{"n_layer": 13, "d_model": 64, "n_kv_head": 2, "positions": "rope", "init": "uniform", "init_std_down": 0.0, "grad_clip": 0.5, "schedule": "wsd", "decay_fraction": 1.0, "decay_shape": "linear", "batch_tokens": 16384, "train_tokens": 112900000, "steps": 6891}
Each number is 128 + 32 x the weight over its row's rms, rounded and kept within 0 to 255. Layers, rows and columns count from 0. Numbers have three digits each. The size before them is the row's rms in percent of the matrix's.

# up: layer 4 MLP up, 192x64, rms 0.156, rows 130-160, columns 0-63
# down: layer 4 MLP down (transposed), 192x64, rms 0.153, rows 130-160, columns 0-63
# gate: layer 4 MLP gate, 192x64, rms 0.164, rows 131-161, columns 0-63
up130 120:215160175114072167122170081128094149180113098125119141126105155089104072128136089130149138089120101132129136128088141142127195187155064143062127156168091125108123107176146092128151138135149121
down130 116:070134074140149088076107177166145109066149117173153104144144066139107142143141159083096113164115084085167110127101174158150083077136149126202146142121103139163149157123112171155096120134126176
gate131 109:118133110122153122123209095107142129124155106163131118062094140105165116123122075154190169168133092099142119131122147126107072125166131192084125145105137045164127081128130090187109097144135069
up131 109:137089138159140101093066154104155116164134162102114072186131083129108117107172185139060047097143130109123101101144119156122134096125123110195139121089151118111128155107111169121143204184134115
down131 113:117156110136089143102110162151134114132083092123139078103104112172154145067160122152098118165144120084126142120171149125059143079165131125151128102078186166078129112094180190153138131187176081
gate132 097:019104121179213161086177152156110165141134131101151087087139148182077126132104172093131106112123109121123081116075130107124102100102146165168115159174127108148130098120117112106141116157118157
up132 102:074155115174134191115175115123048176143140184109167111111081126087109175138118163073098109095135136102135113147058099170115115142126134168116172161158097149202113098132140123113115128154146149
down132 097:155133142146108175077170182170063163132126122112143075160149103108146132156121091117149142138127168131135117123155129123075117155139075088115152165160075232115064138091132110124081146095103122
gate133 096:141088124120131101196114132102143098108169185115129108117094088157123116122138086166160106160154097117194157120143163056106151152132170094099168071160111161139109183175101152067148091169132127
up133 100:131155099119142107086112181097079147179135048103172129134134118152106154140180130162120080136100115168162117115089146195193112090077178141108155133147103132165092101111124119089163097136104179
down133 096:145095170129108143126079145135181133147100125099140134178163114141151048105139183133122133121090188096044130153133147170139143129135168141137026136117187144095128108112143125099095128149083144
gate134 099:117161132188148135071149207112134084082152100041137121157109150167154113150116138162113185139130126100126109093169105061074115116130112116157124150115159120172158127056118133112135113075154120
up134 097:158093162069119113141069073158122165127115159183167128085166124105081131099126115102112135089134168152105138131037153190191163136115164163128105146127133086078137096157132134125164127115084141
down134 099:171098128098165107136091087160122172065103150189131111056152119144133137147149111145066126137169122130135079188094121148158097107106143133168122134136203056096113077154119144151138132150090156
gate135 070:098144081106133138112118158175145164169122171087106123124132121145149127085110129092183163137104092114161120104157161092118107099147094112119136136144119138142165052246130131203187114147142129
up135 073:190071149184073120162078148129090115114114143112175173117122107092038153146157140164153129138132163145088125135126137151197115134175120087176087156184141119146083138119120101131134161091112137
down135 071:073119150092153182111132171158150169109095112105171150157137121111140107088185146128107098150194109151146120184166097069116106184150146097120112141077145145134110089120107141100098072155089199
gate136 104:139164124127114146109122101187103135162150125093114124098088149075097168112117130192111165149115146161110169118092071169068100143159052122114185077133137120146092152075166118123132136180096177
up136 110:112063133115215025125123143120110141123140109115121159098178156149126112087151185116138135136117128135226121123142124140151117061129128113184120137124151107148115065117093112109125128089090134
down136 105:125156143093161192071128170147078159131101103118169120141117117067145169171084130193130125122132144158102137135129117200058081123116097122074125105078151166132054149150115114158149142115127133
gate137 089:085130084171136148112089136112145118137143151112136160151169112138140135183205098096104177136123083140124147059064060157083138131154157108099091137166166100137090125126095124149135097187078161
up137 090:129073124132163070183173151135125228140164109087159098063084116120144132090103119130167129107158087161151120148184155137125118104151120151164125100125121124091095120144127119126103170093158050
down137 091:137161117146142144115178164081137136141159128102153158115144166135176127105180069100127161126151157143152107088120116144103091054147084126106108132095139075149073097081124185111083207178128100
gate138 135:079142141147169177129140152143109130087117098106138102116041103154122115134167153084086084149133139136183113111104116138114064117151165157149089113178162092092184117131073166097157127093067161
up138 128:083101144095131121134084198131168117109142087171124098184115144139178117159146128148109134038059134140151147105102153125097124078105186123112143097159145160094126105074177115149130098164180132
down138 131:133128138107112141160084162110173127175113091189110137105122135119083115180150112145161138077107138164083119129116146138146133047114073083150143153154081176151147130056125096155098109208145155
gate139 113:093146134176137113165173137102193112115139091109160161112141160143110186053099189154141105126128136132138093088116160169126046104122165109150155134164120131093113074133100081077191132114126116
up139 107:100195136123125145188183133081118109123122141093093121095201115124173153101113106154158120135074161174138142180148089121098098138115130120112158176090127138088111140110119056074099194150152143
down139 105:223102107090137105135074136180108163199138134123088114155116137107139147174101119075120097140100086096103139117116124155169180153113098125101071098139073155170107104177149119140130115155163172
gate140 100:081116143158139104109087083138153120134114108120189117103113060159119150158222123110118144167129130107182143088172125158105099150148116119151085081099169058071102160079117156115104160129123144
up140 094:162096079176164102128136179127099149132126101120098121105149138130081149125125081138102089164184123153103077153094107128111107054099189107157179174121146105156110133171110195166132105088100080
down140 102:079110102188193088145099130121103153155169131094132100144168182124143139118099118130117106199186152126098105098128103167108101038109154142135143103111143131151093142172075169160122115139093074
gate141 115:145171063151181100104152157108148131087122143094147101095083174106130149121111118175166101177131153099091151151140169121064096147073131103083101114093180089131134154088092170151119111199133132
up141 113:193156129102103172108099146128162131118118153048108108112111189142159149154116101166163159107100112148086168197136135093084114150076129106074042141130140163107149136098144144159131168118153154
down141 113:201164119090098144151112128102147089103092179087107144163158187107160133170097080140118149094110171178102151140108103096155126189096113156055112113139096098154104149107097127090139189090132140
gate142 121:152113067172126081139123104171080211149144105138090187103125134128111126090158132122125094158171120193147130173092128142152140117184154111130138109171090118114102120178073146088083142067116116
up142 121:199143196080087133149116100089151141120132167133068111118147104128115143088099183111116109122152187084127132123060161117188135143098147134085144158172102137148098094169145069107159145075128125
down142 121:117109145101118182116133089137131046132134151102122095199160112115117095148104147147171152098098153088087127121144162143165148188100108083102140141107190122115169190106089116075202099128125133
gate143 063:093156091207128094163118197179124115090108078118099104162109113092112172128060154118177081165158156122070123083119107156134104105101116095148112147145115134173139143140184113132137173150123169
up143 063:135231140120127180128139187081125109117126108096108098143111084136091135094080218109139054111097140115125119090124113118171163134150143148137158109139119115138153115156164096155172087148187130
down143 061:109145079095133162071117168151140113143198140119132101111124136092077144127119144067122171114147085186142116097176167098133131111074119149080139073174113165130179106087105129188111147122142185
gate144 023:129129159056064160075178103123149133113176113122133052118136139152092186091139116125187039108165169116118143124168134129125075096088122117116129118095152079092125131106157145163154134114135137
up144 025:155106100122100147141094117141114117135143179101110100104146165142113179118135119079087136129168112155152102159065150196130189144130148134138117108110091111089183134180109111210158088067080175
down144 024:101098094112122121102139151085157104197154122146145089119098085163118109099098101166150184142105116170180121064154159128154155076124114198180091132093123107143122102103117178151195094093141113
gate145 098:145156132074091134132104162168146106068147112107120113139090081113123065161138132156088130140108126191185138134169107161116162077196107141129128100151143086065148119119098151135186178100137071
up145 111:121080083080160060094087087126115038198117129142165171123185174151108170157121137088122129086078109160107167120132095131142120134121098158088132174118157127106150142123178149096138138134136113
down145 112:151099078146146137068108111055107136184104163115146182134183144146157151125151117131128130114130139106097154184132146150115136100072135146057183087081162095153150118126128121074111086181122179
gate146 090:100108164109075147145170145102160063173133171126063101121121189147114004082104135096182136121128142144137143136109157106132144150159143127092142146129140101140140130161156129099128097192130157
up146 087:074086115145176109102102112118109141168125034131144141157134143174053127161080180055168150102158083174113155113133089126188125099145127124109115123116131080178124108124122141145113153133138167
down146 088:106114197126095169102066132121157139156108159128107101168160092140093103156133157127156109114133133084106121103089139170136144162188106135141075144123139118139064111128204060080128138124107206
gate147 089:187178108104112113140165123115074132077129117100082128114160090154164063094109159082171147212114137121098147154151120099102171152086127079143109134144158147140159129175139106179167123107109073
up147 095:161108149177082079172177109085120095134147107128125136098139134145149161145152120088095107184173156147146120154128083120115139121120111143085147092121091157121143127116137175094075042072097211
down147 097:116132137110051167147181106058168067097106130124135117111118147129168166115124057133091143131150163169178121126135153092212135120150104148094126054161119126156105092123120116102178127156135126
gate148 101:148104116180090109153035072149125141075158160188176091135131131103130187129077142153143114175118173102121102111124159138141170108151087119144126080095121101152144086094149173156145123126142070
up148 100:127082062127128180105097092114107109089165138145100147097154186126106146134169093163084165111135105130151136171139123152131142160084099117155139124117127137136066158072148206112066068077159140
down148 102:209096160120122097125114097115147156162164143147147199177156138114153094109074110128156113157102097137160114082125160149161130166164131146112156106101101114139131110101121127060153119148030066
gate149 071:088104088113126153117100093131169125149134115106127223146163077133182119133163148045080128103110101162134052107154134149150122105163111139140126166150158132064139159139138097062117113090134110
up149 076:175097150122183104114146138147114140090114099106172119121092166149083046077076140142200134140141075154136161125145126155085138113105170194122143129156107148169119113129125127125182132053167136
down149 076:123100082142116090056164120093135113177088115194122196117132160177058133109195091151099129148171140124100085164118104113119150103115148143106135128144164075127167077129143132168156139164103104
gate150 096:136155124140140210093107188144082117115181068107130099123100111122150135150207084183094111124137086122069111105137114116069130082123173164157122131129127109136178111110151111102099115161147070
up150 093:211143155165130187124082096123084146110116064086135176137132148149147141167170150189098096130143088183095138151101159147072126109131180150118115098109067149147165106153123104131097083133141128
down150 099:117126113099142115133108121112154092149061081135155156083151165128098130108151094089111086136109175176130116105124114106148143146096144142098133173124118229173109182186113088187115130092085181
gate151 098:073097141118172141111144086117100135123121128063084117124148217171142124113113124148144097117089141139123112081129169087161138102181169140148166141233092128121096117158066114105126114129166142
up151 098:087107161103129168130138093145098130146139128094074095152125226191128143144118090143151120069077111144142130115134169112161150076181145168141134139193109123094065166145103111082097119129153150
down151 100:083095135137112137148104086150071106124068139129132110151134104150159161079089079152145141132090146120128079186127143118147201159144121131145126147128042189146094159152164123057142170121170136
gate152 137:159148048143165184119123133091104134133135108148153129118157142140069173104128152105100124170102098156112095116127114194129108113065124186154092125160106154111158136112085208094118160167072094
up152 134:161074157148133158125109090111155120151165208148145090142088132162107103105149087054118108206056159106080148132139161106151130093108176176107143160137128117085113135068152127144099127141132132
down152 131:103131077090112136097125168201151101159113119124131129105201143086112114143123142151129150082214088081148120166099144145171114180104103082170150106116077155136113182174121119082108143149101130
gate153 113:167086115139175163113091127128127105149133087173171152131129167111121183101168086163110148113136083126136076099097158131150099060095107158105122117230127157134123162109107175094178158114119085
up153 112:132126140079143075170101115174099065164119121125100162177125115157101132106143149169165140140074135175120095176161151134133087077128066086122162144138086151145178173081102171085108136130107083
down153 110:125160117169109156078103159108062174083127118134163087119108130118116158105096141109117133092172114098123166100087140109143166175152142136103139156116173152136116140181156025169114099124106208
gate154 091:057118142102125104148120142115070154112125119103137146147148091089204168151078170178103135173115090106189099150169097127051121141133117117112200148114163074160095141137090128136135113095132121
up154 096:174162186080148207071142095158122139114095127081120097118130117094129099132143105134064112114101146180144095135158136075133078144135110093126129178159135109144191092167079136180113133146167154
down154 096:102102161118071138135094076138108103090122184097155086152179116098118148151090140129156144149127123180153164091150124111106123185088110131168216120118131142118110182183073098118143092080086116
gate155 085:186151108071126198122117075126115109111115069098082111138149132129107037102099166123139069130157127188174129168118152162131128129149155105138155126156114125183115126200108094138131097151088120
up155 084:090165137138103101144136131122138133115132107071127125116127176130153156116114121207102111107074101114110157171138154112176125162104046087106145124128194074120102144140132106134150068187150210
down155 087:145134170074145102122110147142122145147115135134127064097162133036165134091103110130113096086120127156165166099163147148141140148141153107220199106109143095156097100117142104108173117104058154
gate156 137:142093133169181113113095134138213090141172116151117106114099067136102151045142114090114121169087180110153120089098134143093081054158166089146129136138149101143135110101124142133162135080087119
up156 134:133117108127119088132133137190088124103111099151143102078120141163081144152081213115096086157156153124140108179135160096098158170093155165159108118128162126081119114128135126121204062091087079
down156 134:113123112130133098084131109122154116082161148126130186146094092108109136089139166122128129166133128132107148104137173161141127121133125121138163160163049031159172155144077163141120187069055166
gate157 086:149090109163095111146187142109136138148142146124109169137134203150206142077085134141110169104169122159197113213086155086079163130139085121120136127133112111153088072135128142159160122146135116
up157 086:172131068146175064094153135074156106114151146157100131153149113164116132118144108110067131127097108148084143146173108126145176093042159108093168143129122131175129173153091099161100150055122131
down157 085:166081054152119119100110129097187152061148200145118135138089148130127112119171099140103112102115138196120083155145197142116141095107103139181082125143152125181151123113127097139123083092180149
gate158 112:095143093117184130147150147138155140110177120083059124130136113147085136179194125107149118151154076121096182127176083088142118091151179173139173050123125092124065147108112132123117162125115101
up158 120:139196184161146140116132126135128117127143099074064178112153137185100084116106116150109131083157101193140090097122133142149095171182178112072137108195085141130112167137111097118136117135085168
down158 119:119117148150098123151076082111191186102142137114129171103143107175090150141130090127062145070141136149121069108122130177136122202131136107123055122154118143152175157095124119120189162075112141
gate159 101:127136143147157126145154112122154160099102180134176109110130080129209118169118189092088146145171078155142151127123121152063101161097081101114085107080134124166083150104061114147157118110188144
up159 104:132140133158132163105207091044113134092176132134113057150107102105120124138135125098115133191145085072153141128132145077109121123108111096179087142144129120134132148078150119183212130120171118
down159 105:128092176144129115127139101130147076154190110091167136105182121099177159147111100102131130120115108159110167107140157120128132144123136093110106107170124104193093206129088047084165174081098168
gate160 103:118163107127106159077160128061125155133150171119133092126034173118105121110175094100141105133117123155110096174117185116100155101199138098143171096125135171136114169059151128140176092109145120
up160 110:169196080083189211154132135099152134098135090156095060103135102111120121130092089165109148101135126150152109105136115133138089124134130158087165125154135119103087151144088171136101201135103065
down160 109:194168094134110192105124154099149156066101103145099115187116121123179125111165081187081138127135144076155099109139143160127113122128097128137118119180090090114117185129094115171070173086152108
gate161 111:114159129164174182132129170116128107111163171130133091104084090167134083118078156082079115131149135065142139075157100064125074104102115145118098129186157078142123145162089112158163090101110170